From a checkpoint of a small transformer trained on Wikipedia.
Size: 16 layers, width 512, MLP 2048 tanh GELU, vocabulary 39924, 91.9M parameters.
Each number is 128 + 32 x the weight over its row's rms, rounded and kept within 0 to 255. Layers, rows and columns count from 0. Numbers have three digits each. The size before them is the row's rms in percent of the matrix's.

# layer 2 MLP down (transposed), 2048x512, rms 0.103, rows 466-491, columns 256-383
103:148122142094142105178108073157112155138092139133099144122077177218196126069102126049116102049136145133122168076166154140091125104153121063132136134104127145136150134135092083134113084180172132104103156123135172135161167135089094091151141081149130169179117161181123141130117085119114170174156084133177137160174093131116136151174115130138191161150068120151135117150080112158041132160105
110:143153102147156122119136098089128094149160122097130125106169095142113119145089140100113102134125129089114110116176097108158182137146143019086133119057113120083162107127099115180214153111114103088078062124046171096101144121147145197143118143206146123141177117084136084145086107171159196091103106111145150149110124127151141117085125169112107094119127144162121110182134066135146089137181
101:144097108163080092101161132186136088111110133148127122126132096128165116094179100181045150175124149110146105047079128179161152113081202121092216167124114103131089138095129115088101115132112149133149207096178137051139111086176063145173148107105107154148158116068155122129110081097105119132113158057112132167116123153101135123142104141125129122130072138092142146135112116136152146186102
094:134073134139151124166151109095108088143142112058100155116131173126114193156160111145127187162074161083161129113142121122079130080115108111130125131174131141145175111120094032118201127173156090171111157158111140109199191120116122149124105118177107153154105087164152088106135116122183107157129175104140115154122151163163061175148105128166133100103091175184130063089094099115135083146120
083:123125113140114123152130191049190108158157082114126107163096107117078152086089114096120176125173120146128190146141140107132127112125086148189138131142069071162090050146088130173116090180096132125170147189115058133038066113098138128179154104117121099166114156131094086136181093112073101134081062108108136143106106075098146102105117147073168066093104134062140160127137173156160146110122
098:099162087076116131128152142160075096154138164112126105133119134075121094111130137070103081127157144127154161162101143164159082104154123177147132111133163109086119100123143131184165143177110140170120079094178207159125109122170162115118142133161141096158138123107172143092129077099163102135117107073117113106070144078114053071068106136096131150116134166130133155107083122079160147114103
112:098110132118131143129144134102160106105096116112119107103111179086132162076103142116153183200109110118096138117163098188169102136151147171110073112109184104114163131099112144150194130133163114084151113148111154108108125134115162108153129128132133078082209078164092147121153160151155124153151166114063143102137098128127138177176144197129116199053088104195054171169132136169119168128144
092:131116130081067134120143106144165117070124110080140078171176155126114132118124146085181149151097217211166088093074092170138147059127167082106101125113165099120120098092136139129164104185174071143116203122108189051140077125159148098125116149132171117121102111116114080115156164105139077167173151133180213121133092124177090135100128147212072127129155080138096128131159153141132053144189
096:100119176148143083145102186173118161106148150133112107120083170126115133117151057102141105060135135141166164139100151170142056122157126159212204173101070117104173106177150101141151147183052133096132174064148101105102142126165149141122091153074105114157120111048145129160193124152118135123091127103092061174089163138126098202136117130156094115147151114075146134149149149173123126104167
096:096166135119077155139173138120152065079227149137107128103178161096119105108136108128158099144171152111150084085087139114139130121093173082104155210108084134088174073169147134122113138124128054102107124163124119111080140127158102176164063116111138156159082148121099113164145105142173148076142090116162145110136113130158123118102146096129069144053137158147116133117135125124098144129093
098:166156145159119141097099108111152114131115127180102129154077117147139061188103146113119178175124099154156118116167126130161126152123126123138154159154189213173137128090125121120135137117154104147104135157182085103142074137137174143125196126093108141126123112169110141102142121154158157094147135119148148125123089148127114155155100080136099152172104161084093136119062174131179150131069
099:129152187106086098114087098070134111117136125128129143122124134112101102089176094155161148153118167143136133125140107091112128132129168124116095116177122126065145121124053120113115124119092114116181037163123093175106150128075087091113099117150151089129124089051155154143129122156163074092152139124088107144159066183210137172116126147168146098148136142178124173106153210068143111123089
104:137163133148134114138108176159095114219120168150155147133129093210129135166111064094154107141155138098166118152122103124099144127199116161125161170147086070120106148155156131173147145139077124114126139095097138135146115076068122154095149134127082062099170106116150083084109184122144141093082182157146145092170139149137175035151138145135136153134144144126138087162083066117112178149127
105:052100105163074116171107112132126023068118146074158121133124169123208131153174139149144131189133188158131146106106177130104145122125158138103177122124120112126127108137189148071132124068152083131139066114129159161140089108136069157135148126111187095098130097105171068097143135116150115113132132102119148087109158106093142105126125142055122092124117174170090118091156178147145112127134
099:167127181110183117113165106111157103129124156171074133131223163110130139077098178138084150088093151195157161102079147163092069084128163171144181160138141080096113108113173132171012158127151111150147109112145185143171117109088148129123177135125159158174121183119148159151096147153138112122089117149123135114105143093091133128139130111100085103115133117143127160125154087141127140147072
096:158129206118144143150091207171143176138116109178114094168132104136117150097154103102136128097074171126097098142223168056105078098143147150107057106099117119155155167217100104111156079119143133127112071180152168113117118112135134143182136150174129095156061136166105185147119130106125132124125082148141112106054120118148101080132125110122150193143170179103182137122121138130110126084131
101:130167150136109162088153150125116119071121079153112140076139144089107111163126127216124125075140078129171122110136100130140106119135046155141079143144153112099116128095080159136116146142115132160082120098144146198101160104110143072108194158116145178102071114085123191131148136081136093137103150117131127123150104188105166113158118174121121113129154129172141075178133103148075080157143
098:143145186070136113118143148145115153151145139115135118075102151110160145122104119127082077124109103196141191105149160129180188165133154145154130094145141111060151183113105175132156056114100135098136103141186064094120131203181085121096142093105113145156196098134057143172151104116090048139136142106157196125145150125140125119096181136085141106150128158120091129126139110104070158153132
095:128142185091093114191140114110183175153148103169144156166142136130128205131024172139101063064126110090152117121090119139082139083108109138158060103102110120165096177122125080112094117176073137114119110140092105176157095083173084106144150105107116076151153146131128128120114159137104168103095151133093122135128129116128075099181151152139148091129113153128129110145140143128172121120109
101:094086179098195189177153085138108155126119080094185142126096068109078100155151109104091131094135142151076180120206152062140152108140133144128114134169117142191101127119133114116111149141134156150110053217158114170104118130139155070132104095106134136099076092206117174135081105107110123066165085135089131123189102113131164145108089157145138148156161134149178188102116122164123121187072
101:080111119099140097104134133115159088061127162085087179150152128153089173108116087190120164130088165153094139150117172119124127171135125133120155076126145084120103167162135123133127152102117155160110137138134139114090086095181091125255138138151113120086074099114117116134080157151097093159086124111126126127102131129175092128126156214136133133087116213098079104114108141169173136108138
107:130158151116098086182148159132109115068110141176088077103116079149107179141121096113169092114077161138168124127125139144173165176137122114140076147054083157103123164153157089101088101163104134114111099103097122162128160126191106137105108157094109079124133144132132085193096126181124128076147103146191129100113135114172171104119149084111161134117091133078092137133109072084183156113174
097:135118112146107141175151132069128101117110135132061133121097146131138110073149139132171123115128083040089140145123113124086129123122118177090138095107138119135162113195168104166116135124111105104087146100109141152131154108132102132120150100140131179125178119121139150155140098111121160138184103164103144150107126149113204106122178094082158072154121093171121141068116154101162119102121
093:169124173119161094126112116133065118092209132144102112132120191128114136107103172167146159123095072163163176106141100095075182164096134131129169145121163113148117153144096094154077091110122077102180208103092095075096163159115111138134147094113133116188148107095040133128138044094091124105111071157127096148083140110162139042119121067123117131135115162111145130146085195146128128160158
093:158075064153129150163089147078171100172142121167160128134115139144085138094097163159067101067089073077167125123169144097153150198125121102129082161092132143103111077160135152120134062154140167154163130124126081155160178165134124122120096161063127108145162140123080126156129123075135183068093104129125084135093175152111140114079135097187176031109126145167098177128136129072098063139138
098:106122131157157141155166136107200128109186138087142119171099193129137089069148086145149134128182095134113108127160138129134142174133083130078162150120148141219108095114172186121150160138205127160151076119169179160151146102152128133148118175090182092088124123104110185175130101118214169114085138130058085058144102092090092116146157167091155098131113121101036143100153153109112147120175
# layer 2 MLP up, 2048x512, rms 0.0764, rows 467-491, columns 256-383
118:183121185100175103097144108108063138213136091103173066106177154148104137184148107115075127113119166103115108088141143094152117117152121023081183089140167108147155171143106102160126117114101133146103098126132111097107166113164072168087161200205119133098165140165144113148131052125100180071131063069124148127136075129091141116043159147127140133105160155134147101137150102094128067175091
107:098118110116122147103144117168190088144126149161130144122104088083119116140129153132107087130181091146134094053091136153173131107120105136155137208151143137110077137129188091111124088168112141116137178092200132080134087049121093137159121118131115147156147144093205105114128026079124133143081139115121112138109210146117107120135163116131140113098096108097148162117154136149063137164120
089:113159157144120119068199094129157122174196161148088133096127117131100097111087142141139133128111174130086182158097139109080136146108100148169133174139163132179092145126105155141116114135113157134140110165147135129160103171167137161061084115150125125061121127090126142154126122136126101119121096086120088115139134193196170132148101096145142170118073102127091157061147144149111114051154
111:157147141139123168103104093169084117082111191119131138115112108125121104154196175173093125110073163168132124087142123166101086157111180098111112071155169144072146194084184138070159155071145114096099097110140134115255171116117103132067130175122167138146099104139117161103083118169115121116143136159163133151165156170162088140110095159149073167124206099171087108102107109063141110121123
096:118114152131085109123141091113111114114153197098128175093106140170158090111094101190075103135157115171152100220082114175100129150128128094138112132132178134091111106152127144145141162172079149190157117090111173111099163144104088110180134120177181131159159115067121157108114097138175106143151111113135145062047146054065145064066130142103118177068096104081174110069147140124163158158064
126:093130108094083141138144143129158126106065065166080139128130136100157141113092095119155142144135150152167118079189112196093133110135066160137123123139155126097123133150126121146086093127103109139138143128128119105114092148149144106113153110162134158134103140189076096105146112113101127150150113100114156132112166148119153135136136105112186171071085143255119156096065105203140126113175
096:097139096142140152161127112124142105158128139066179153175105164089102101085099113088151094135122134198177105134151160169091058086138148065115157096142148123171155159117149096166123113186151138187118137117095111142063113087144154093184129215118131126152086103117136052149137144135161105128179062123103164102126156127134132152148150117135170114174137173158100125123143145130125072157121
092:181184124150122126172086121140083153137146158215165158130107104141122121161092077102152101098104137132160131063120137126126142130150143136198113103092129142119138069114082113151085123186054131090096180101139109149092149097099090181116177124091087104124096134104124159097147147150133179149194131087105109170063165162131158157111103094127087152165154119063200134156157173161142156096110
092:175113135136120163080145131091137158119142146139155135099111114081127072137086168108111078154161148087101102129130145092127102113098170163119151139073133176093159153171087093054123186149092138157089153125138117130113115124180111121109130142186150118095092171123121107148103146109090142132094142195137090093129103064138124185119060120128058142067155097123146100183120154154102140152118
095:177162091143112183142102086127146082125128109130072112145108130190077154192061186122158127161159095139169097162181104188075121097123150124153165159127121199085124158112125125097170147099094096146115137120146125098155083114137139117113155106085099133153132116187130071165174065159157139108139093131138156073178115154147155150126132125137050122177069170078142142141080158165109071148123
098:090133211095160175132144125143149123097109069113129141132098102147147108158151094100085182117108164119166178136207123100137102203126153117164147094196102142159138141088203094135094119128141194096155057180116090142139169164065129111131143139218158078071111124125099161173153116091126149117183115143170080108101096126119109117185222165180139109097169134137109208135089177125155110110156
110:115168159108152121091172116175111144170135161084191078109129121188151153162114067097125145140196120148100105132105123168154162144138115161124158179154109112124055143148167148139115133056078117146155101126163090112157143074082088101112164172106088090096146000060158063108125154142118164134181092168089124126137134189142222119136148106120162174161133143049163135134098067120109185139138
100:113137084062138181074114171142107112128086164152153122190111138100148130132144147108166104143090112105149132207094051164163101155115169132076161153180136104092114109131171148146138125057140076119169088123130123139161161138145068082135102119182114107115160166160132091057161076152138146097192150149122123185094154110172120108119130094109125097125076115150157134090107101095140100086088
096:167050136084171156118157119141127122112108082170081089069192140077153140129100147169106112118095125160182128128094101177154106136150184094105132163086102092121082131165188147120065095168108129169143160109175127179087109140075115137141152134167180124142156117090151177170064170183206117151081142108152106126089108146141162153109121113071127102087079073125117103125131132187142156095071
096:078142119137122111113099183107103130153137151202122114142087088198052161126139148095092137086135103139154124147195165109079156122168136147105095131129102092183149115152075110139143111161116118147192141124162219143090128098101091141133128124180138126138072132128091129182089096194130166170125155110144097172154106200143175180141103112107128133171144140119137198197081114151137119159130
098:101120118175135151127135124120111126127128042121207051108125157157115130130117138171160131105133072108166141088163075117122105115130090138122105168184111137153122090060101104141152107141103139155111103164190100150132135056159140116067239141126119179139119133098115147173159172066167117091103151110114116132209160199140133141181127122134112121106179127106142124147157084171114108142093
096:078137184079091131124092094161116207165160130082184098144115201135152170125142112092142119045105131095134085161053078103161138146117141126162089125161119133067133153109142151130148082103094143137132161135150124127158121149159099108044116162094064127151130146199091147132112103149091080176161099125140143163121164077104095188084115096152065102138160131078076151093128141147161066147111
094:182108106130157112173119139111150096081131072139116135103114172148040143085131108128156137127168144139131105128166182127101106163167119145094152131102068127163120074164136151122086119130127170142124116156106122160100158127107154098089132079135191169148090165169125102081101103128106171150100077186194143052106139092126083076119068146114084127166143179121177093099079121166124136081120
100:175077090115175209114143105142053126122093018100139155069106104086114121133136126132152132123159112125098162079101072085180156153131124103144104152155158126120070164103111080129111085093155102111169040178177152146097095125078158089132072106117119130110118121164137195136133109098114122072111134105137137176152162066155159158109108169126166124094160127138121144113115097151099080155093
101:100135075192118075096158109125144151059109140088160119111156145160132161132134106200121162101077162159128149165112125117167096149125154116100175089150156091110172155133097103175143121077106119113131128134210105109106129115160090135238149102152097163082112127111122171108090114135129123164057140152127126098096146130144096130104151138151160120145076155139120126080115105156140102140136
113:130156077154132136149121125114102125124123172146105105156161121123094137107107147141131148100101128126159082097138079139152159175123143108120040116077115139131130135098103053107086084172102161136156121094053153120176122122200124172118138151117124036126099137139174078111110089156119083089174083093116109165106120134142126142092159086115146140105044186147054165138116101103183146146142
093:149124125172069149106086126110131231129147069076138119142089118134115109148113082176128134191140128106144104087138167071169065113117184125104112043141152147192145137117087107113090093101129091125181086127117156176139102112110125166067101128174138122109147185159150216104140180087136119179124106126093156122110115088135140138134111140125107143165130089128155160096117142145105108136130
088:120070148111084086104098130113135152139133116116150093123132146125128136169109117145083200201157127158123114104193089069126144182117189125099156153131116114103110136187107091119091051147132115077164124197105106107087170133144097179147109119103138141120101126142147148118111055085108173088131082144154088131099141099119115115127117093141177153119066129119130127079127220113106110153091
085:036115118182091084110076117127141125117115104130124141128131163149076152107098152139132181118110144095057176160195185096144109135134133136150094131113134101163170135180119130151103116114127159134135166141169108142182167088126055121171147109133153100098145091175106135103097133113179177118137156114124109124096161114081122083119164116165130142135121118165133134074119133172084094143176
099:115141143209075150102186117163166120195136127115146098164055159103143142149130123158081142174169105122118067088148171089062114103170147119098121144125129132187115077080145124070119150075184101109161058120130122157115184115118083116052112158148174137177101162114140158115146136159126107139053114119079077191175069112119072142135158161086137104117079172157119160099125094102137122175174